Each number is 128 + 24 x the weight over its row's rms, rounded and kept within 0 to 255. Layers, rows and columns count from 0. Numbers have three digits each. The size before them is the row's rms in percent of the matrix's.

# layer 8 attention query, 512x512, rms 0.0401, rows 72-97, columns 384-511
101:132102163160123155130167129169158132078144137119108139146151134137126088140141109133143161162156154110144115111114138142105118113095082156128151101138139124143114131117156159134112132085123140121080101179125118144158100115127128122098131152106128110120131145164129139117103152108202110121128119104131156125134149114164167140085082111143144164159178110135182127124132079118095149136137
103:116144134108093137115091151091115142140110117099119122111154124151188165104148125131129122123108069117113112111144131162129142135129127102115124123093133152103128093097105105152137138126106103158155114107119124072112145125105161136147094085131136148115092172117125149141117096156077151134124143143137138133161130127116104148147164152066152099087109147080118127092133135101122114111177
096:115148114084120135102163110161185151144159132143129120122131152141110120163141112150106154154149136108102143136140128118128130095075161113132148152127086143095145112149118102085137112138167134115102163195160136152105084147137096153102119132117141119142134079161129124099148123126156093083159135152097142115092142125115143138082128115161100136140184118131123157147157102150155150119122
096:174114134143123142122121104150143097111174167145133114131128171161103082175110126132120149148103146145098103147139099103138111142121138149146165124151120137089112147114170121139140090141137121097126079132125110153148082156169129169138123117087077113152115113167092131137118124157184118121131121114090166118073130118149167115111113123147122177136166110113112156128123099150081110148128
093:150140173087130121095120132144103106119158129130090156170127178132130175113137151131133170131112103140108101111105114139106129131141136151141155096131145131169079137085135111139148127141125117122132087122092108125155144146123139154094140072116097139135126114128173123135148125152127115140128152110154152118118142108151099128144118191103131132085121149116133110146123061148097131132153
095:166118109080132135094174105137145142127134127117097136142126139130113152135091118163164158127123164110126117125114124115145126138120088137156140118117122137129093147098128118151137092133129118155159061128155138149092127158155141158123160145129111155133152114133125091131126109171119114128119138121147134123123079155160094167145125179114114104082159146097165142145124102136085119137137
100:068133154129157154107098143166168118169160119137144088101121117144131123158101115112114131135163107143138137137116101166114131099139139097118144120122092103125151076125102100090135116122113141127100148161183075133138122137124130109102113116129144109122081113120107152119137149096144154105146108108088129132126138126117130133111126112145093156105125126097142162089082118127156114152103
109:137110165134147141121111118125128146134185123139139143169127165103158137173112133158163183139121158125118142139099116138119126141102105127116146085082139149119088116120126101184132118105101145131127069144140096111106089143128122128065157111156128105156106142135129177113104086170113144100087119084119137142141159111103101125165137121114186146134158170061123160113116166119117115137118
105:150135141083148160147126121130154142143131111134145109118131121168135109144166109116082120106107113117128107123135148125118106131126120107153104114120138150118139149110105197152124164140148117137140117116138118121098112143134149147147137137141103131121172104105174108118135096141124114140115142129103123137138144132114128165148101142165159121156160127138132126133118161146144161090110
105:136163081100154111155119118139119150159133103133135123093096138120095116113095125128160083135141163106135154112149132111145123128095107099141129142137150144137095141164117112105134105157142127096147133132161147083087131120135126138125100140176139136162156109112172119137152144103092115116097138147158094116140090128108129105164129139138074101142110149167149083159152164105145144070099
111:148125134093127133126120091115161135143157157110120146129113141141115107099108122153125135138088115128127122125148151089120115106112144111150124182113103109090139128098082120134121131151152151143149111126104139114088117121148112166170144156139134127155188123090144119145087126165137098097128085107167112169099128133125150157100105164176103116134108135172179114135139162143123185133127
096:133131147127131143104133091174117134120131165136082157137151107137103129127147141105146137164147122098140096165148125105103159134176124125142088117106183145164094153088111167185146114099106160133135112112101144143098107146124119139123123137080146093137113125148120107132117062121127123080096169133146153143081126157131121095117094127149153123118131116138139126129141161148139111189114
106:159136143131111134123074096128117157111164125111123119153124162148138165155115125127101161148145133162108159114105109154118142120079102097131161127181115150106156118109136132138104154133136114150138115157174108125176122103132123116139156097145097115120079146145075158142125128159119151172163114136108140132118150185138113135144124102088138103124108159065137156125099130132136080125149
106:094147150151128110113115115116143119138112087125101149106125134078130107109123125158154145167125122141144171139183088126136154133118148097119155149122121167153136084109096120092123135098150146078132175137202123133115127129116094113125105123161146106128116172104091126119128119115173158151143115098145106165087131146100150128127125084109091104108107104135128101114124167140127096126136
102:132175122103106163143155158130171107112149122176145090118121103148094116164178142113146137136166102125147136152120088151107135133146132129133117144106080154145129131128090112073156103157139184126107167090137120128132081073140087093122121103148125104143111171102146113123131097088115152122131103097157144132089120167114089129140197091109106085127105123126105114124134168119128129103120
106:153126179124130104117105127145106145078175126124104167136157168134142110141137119143112157162175116128157119122147105152109133130153089127129158101133138142156103120133088106129141101099144125126103088138110138130142151104085138171094100109098142129191125100131136150138143099124146165148120088105119128151111149130119099130137125123118122156110114121122148137126137126128143117177162
134:129124179144130133117118127213176157121216114136094132152121157140122140137136155148116112098146138133151105135147149133110123120124137147072118101106154070119117127141033166143145087118152134134136078171148114168114143158122122164114113114145104132136163118148119155135117126151149117111096135102106168170164156106122154158081132130181166164151149136139158118157115129169101133123123
107:100133084111142152117135155097133118138116163109134110116106099140080113113164116099129129132098120116113135127114129141135140100137135129127146149115111148100185132120126139092155133190120156126114177106127100118137099106186105133135147111183126158125138147120145116129126129103119125146148096125199123132097117133137134138120183150141081124129155124125106136080123132155117136098103
117:123166141150129133167157090099115156090133107166128166132113129092161137127066140133146160098177133130135130107094151109153109133121126164124132162140103067164108176109136102135134104083134162126135096147102142148118135110119138129140149123120102146175122140134139169117146115168163110115104108097087121175127132142111113175106140198129105118121116087137138100146124116111079143101112
103:099131115107118106117121134090102109105110117091111123138144095172186084134115104126111122141097144140098140163145139117124145139119161116184111108126098145150157117139151114132098162114147100082089174118138108122143093149156120073127127098161150126093138163118102137109099119093148164168179155134147103071092150119157125106174109100141142121096150083101075140074104154130151096109128
126:127128151133151142107158114166173138115145121147080137110144102154102143135156135132141099146111161131122111130119180130148167129171141172115083092132124082143148118089069134145151127076148124093152159143197159165098101168154109134113123087133125135143132093120120137108122110116133098091168137164155134142152134120085141147136140121168120141145152089103141100138127141159086118161111
117:143139147136106084137106159103049129099143125109110151115148137139140097131144112148122145127137113131101137078150127146119088134139129155133164133101095161104117160155165092099107124122159089164129118113066125142127138098110123141115121117105120159134130125120139104124127167132145180171134103105136115130132142115172124128145176162089132123106121093138119143155124108121129133129174
119:169144122130074118165095127130129135112139112095146142135125121137124153123155126136096101106150109164065147090155160144144111121128080166122161122191103124115154127160124111133128178120134076168120159114088147125131092129106099138102137111132138192158133135069101151143136156128096129153168117185144147135117134139151145170128119100106113125115084107103130123140140107155118108143145
104:132142135111091158135160121087099132162123157121155142123146146114091175102158156146104131160126128122112085127165156106128135128143091118121194117104117105139110129117104116108138140148120167179112110138099143149174139148118111133154146091143165140134137080131073093145140135137119098137160087159143151176131091169114141133145128172168088166130112132140147120172125106110098163149103
112:133144082137117103173155099097117120163110105110125106062160101144146178099116110125086112118141132108112174150119184116143136134107193117118083163174090094096122136161145130146130143159124099106147175077091146108129118160108133135118084139153161121089137090143146117117124135156108130113135146135123076085115145172107130090129163143143105109129095097125122156135101142059158149109107
103:133138118115119092145124084073091147164098119105147126058132116117146136103124101130100108109150116118128181125135157089134118124141195093153102137153118094115133104130140118138164146128127124101167178084118116106129157143129122152120114136129146107080160101140128114118129151167141118131119129123103092096108162156118139106113152142146110093130099106142142176136116180084133123093106
# layer 8 attention key, 512x512, rms 0.0396, rows 72-96, columns 384-511
088:158095147139139160129131132111156097134122111148110098111113132130084134109108166144096128157173148159142092149099145118147120139106152088146164142133143145143102110123141139074137110133097111149153087145146123130115167142073129163114117100145125128118108127148132146149129141117113155118119071137111140171087068129104166150125132128138168134162135177117160065117176143128095126126134
096:117110103117124137136113134109126119138106142138139131108108124114113117109144128109156096102125136092101134153112114105140128146130072128103100112131152082122145177104145152165117142141127136149086124134147175135113099112118085145109148137119120136143136119113122113119126119159130143098104156121112128118141161118138132120106112104130134107112114104152130158128117159144160114125121
106:121139173138160087120206140110118100127096106139094090131114132110151098133137149165088130113149170114153163133120129148137144100104110111151117135165118176134115104107159099097106107089122089079118128137143101143106169159105145111142097119139124177110122111118164166139102145109084112120135148129148129138100138125101103148188109077117182093147145152103105063108120149082114136103132
090:114132073152120124130122161154136127160160090146124146087089133168133141126110121137117102135189111151162097120143129146151145133148145153110144148104132127131127069131125148098126108128114130116141110113089126124174117140068168120086130128146119131153121091107139098171112126135101122140140060136136122136144097107121139160146142137134130130093114162166155113127218103117069129139110
108:122101138131094174149142117104148137167158143172157094081122133127079164128174120090110103123131120140115133109075138084137167158158076137090143169103190119100126144166151171114157147147099129164132098152129145126133147127096110125092123159121157127147131081131103110104123126166119136071119087134125146135132097094112120107119076123114147125112085177137145140116187098164137160121134
107:137076120116116138137098143129138113148125137127124065091096137183110174115122118090116080113134127142140116106184146116160134141117161126125148143100169116152113105144130154133140143140120123103143106141129163137143099115087131110074143145126100119130129097132123167135090106130097132136146094126091157101158107106113116133134094171117168163099131176183125112134166119183102096112140
105:124160164112155131087130117123160123094100146112099145125152129131092104131125129178142148125128165096095149138128134135111098122155127104194105113172095132158147154095152146172130088123118140119067154136115125151105116128101135106135072131147137121157125147116116181149103145144116132133139157126124141149123196105136142148147153107149104114155135101111105127105118154092151131158152
112:129127139123108122133098116138128119135108176145135117095107138134128139151134122090119159108148149112115135089137099133148092121121149093123142151130146132123079130134142138137093127131150125113129134122107129152096119143123120115106129086130121097109096104154115145139120114121109108117126117136123156137124100067121111128112088121124090126129099131116144155177135121153116101105120
128:149110133125131129166133113148100103151133142202128093107094157161107152109141133119099150083137127128164116141125150150158143130108134092137135131145141124131101118113136114130118141139129083107132104139137092141199155133109144139114103132144128142132106091163115108157138136141083092145144096132135145139111097100102120145181108116138161150154140190155145125137182106091086140107099
104:117137120145163070154132112161140109123135098130140134146107086131153112133134109126175157091135136156170146141111129126132133074106103096150124122127126157129102089134146108119093145140152110109109167091124086103138163120127126150174139110110124135139101132096110145099144164132147120139132127173141093144102147159123101120166122079119162106129131109127105191116102124115167097118132
121:135143129149146130149102121163096132135119092142117121118089164139104123091135121137124115097120150119156107130143153145140169112099139118151135165145147134110168087128149143095121116117150117131117117097116101155141135144127136131139105072144151107142135095109174125153137114119086136122127081143161180117125160134130118171165106143120164122114152163177123130180163086139069133134141
126:125115123136142138151111118113138092132143115160143157114119178171115131139102178130108112155147116126128072118158148143130142162154165144122105150138142110116106123113075139143178146127138123158141080160149126125127154139114123125088137127116096164130183115154109141107118083124134102106146081134122154130146105133133134120102161159117163163140090134148138113179184119132082139106147
108:147131171094097152130141114113138163128142143113148095098135118116102159124117134115110150077125158121129177118116138122137096121109112081155109134118100123120128149129148149160083096111091130083094157131119133119187104144126121136121145109130094106121091122112168101140119160120116124116079155148120129115092170066100106129137097141139116119139118178106117075056113136108143097127128
105:113139110120167115102116172098141101133153123100142152158194133125137098148138160162147178143142126128119119124165104133089091159129130150132118104165112139146143154144093120197148094152147163143104094149135105086123103104122119111129174122103075158122152164121103175131100132129170136135147176128146090125139163136172125137112140116111120103095150088128099137119110165125169126137148
115:095146127076200165141124178141115126128106105142126143129085161136124096138179152162146150135139091147118106143132148126126133172123149100111104108134152157135139152150142122131126178084149125131110140153146125122120158152124135150111153120126108153130115135073132134122134174135133108148123191110139105120153095159144143122152162086128161130104092087143124154112106164113174118136126
109:126108129151120144127121154110128101111143085124148116119130125130135126144131137137148111149130090125089089101131113152146122183118102152139131107131134092122088157096118134132157121123133109151143103162138128105097128125107112126156126126120099169118166162177121159118104134108165108106127130109132141114146147139157168108131131139097089134120119150115143128139126144157143169125153
121:159131141150166150111105129140130129113099181102102117124156144151099113117096106099112100153127143131112094143159087118101088122139101099168100100167103135101149142079158083121119098129159082143169112127137154123092159116134128120124108121122116113129148169166153160150116145117093102104124104123109141125134159122156171162132148108131128128147164118134164094149162154143099162112154
112:133166127075119133150122108157140140141111134137107120136127142151118164121190117127124148110121142148168128129133138067151138109126149116165125139148158140118152112149141141140089139106114102149106149143117145112207113132116128137115123125169107118158075096100112125161148140159116146189121145140134127133168179111128113155148076141144169096130133164126092117088150125119139111131136
118:150128134170120148085141170155139137106104115107135087130132187138093104133122107132093133158116123134084143140117087110147110132121116107120160138139117146127169138122166088099115111149128116104107128120130164167071117151131122140130114124089156121102089146130101108125127127113101118105135145114134120122123123133147171132124089103140097138142144130126136120156129105142108117120125
105:138122113129077096157134104118135137143127112146141141122111081116112128126091149126096177125160128128200130094115116136143179124130152135159123179068121089133112105163118185122164103127106139149126127173128101141163143134127134141147120158152111172116133102137130079112160135099144109125126123132100149114134140100088116110110152158137101164122092175119119137120136125091122113116143
124:158113103111163133079133146102131113125116151124090144134157157171129120150124146130113129172132110142110070116132083168070107146156126169165111141137119122130169106133121093117175081135129079154173109178161168147114127131148139158108128143098104167134201157162106149156131116119130113173157144114142130114145126118109140143071177151153122140125099116139134105200153143130090132118148
114:120144138157095163127184124132117165120129088121181119124139048099139152126139092142163084136135104112089113096149124116161151146116105141105163094106102089148101156119127158118116098122158113170122143115093122102108113091109129117178133136137131152120121107140160112102117140127147132118114156130113112101114135124122116134160099145103094114116131174125154148102115147140155153136107
117:135085134165126172127157133113108149123145103089124122112117070135126157127110144126145052143143090139079157112108104137138200130102093170127124126104115124158142135153135144110174035087141118130140138124140165112118098107147121119105138153142094152116130112113146092102126152121145145134115150109132138113126124139081144145144149149097122090131127188156149095095109111175124121100119
105:111132153114106142099101124153145129115124067100093116111114141140148165087143125133133040136129127143087102138113101085143135105150080117122101129132159189133167107127132121096137135104114134114113169115119148121145103103115109146099104130154113092169109121091129149132116099122144150117112155134129130138171107145129150138101105133131152103120115111152137067108095129172119104118132
114:135119130133138067111137132149125114086132124101117164178101103135165099125136150141156130135113156115141155146132115117100126073110147170110147111122103111168125111145117108167110139107149122108131116121106111129114096122147167123133139130117102090178108145143108110090105134126138153136145195108122114121125125145127167104131133127138112104147104108073105134102090098130111136131116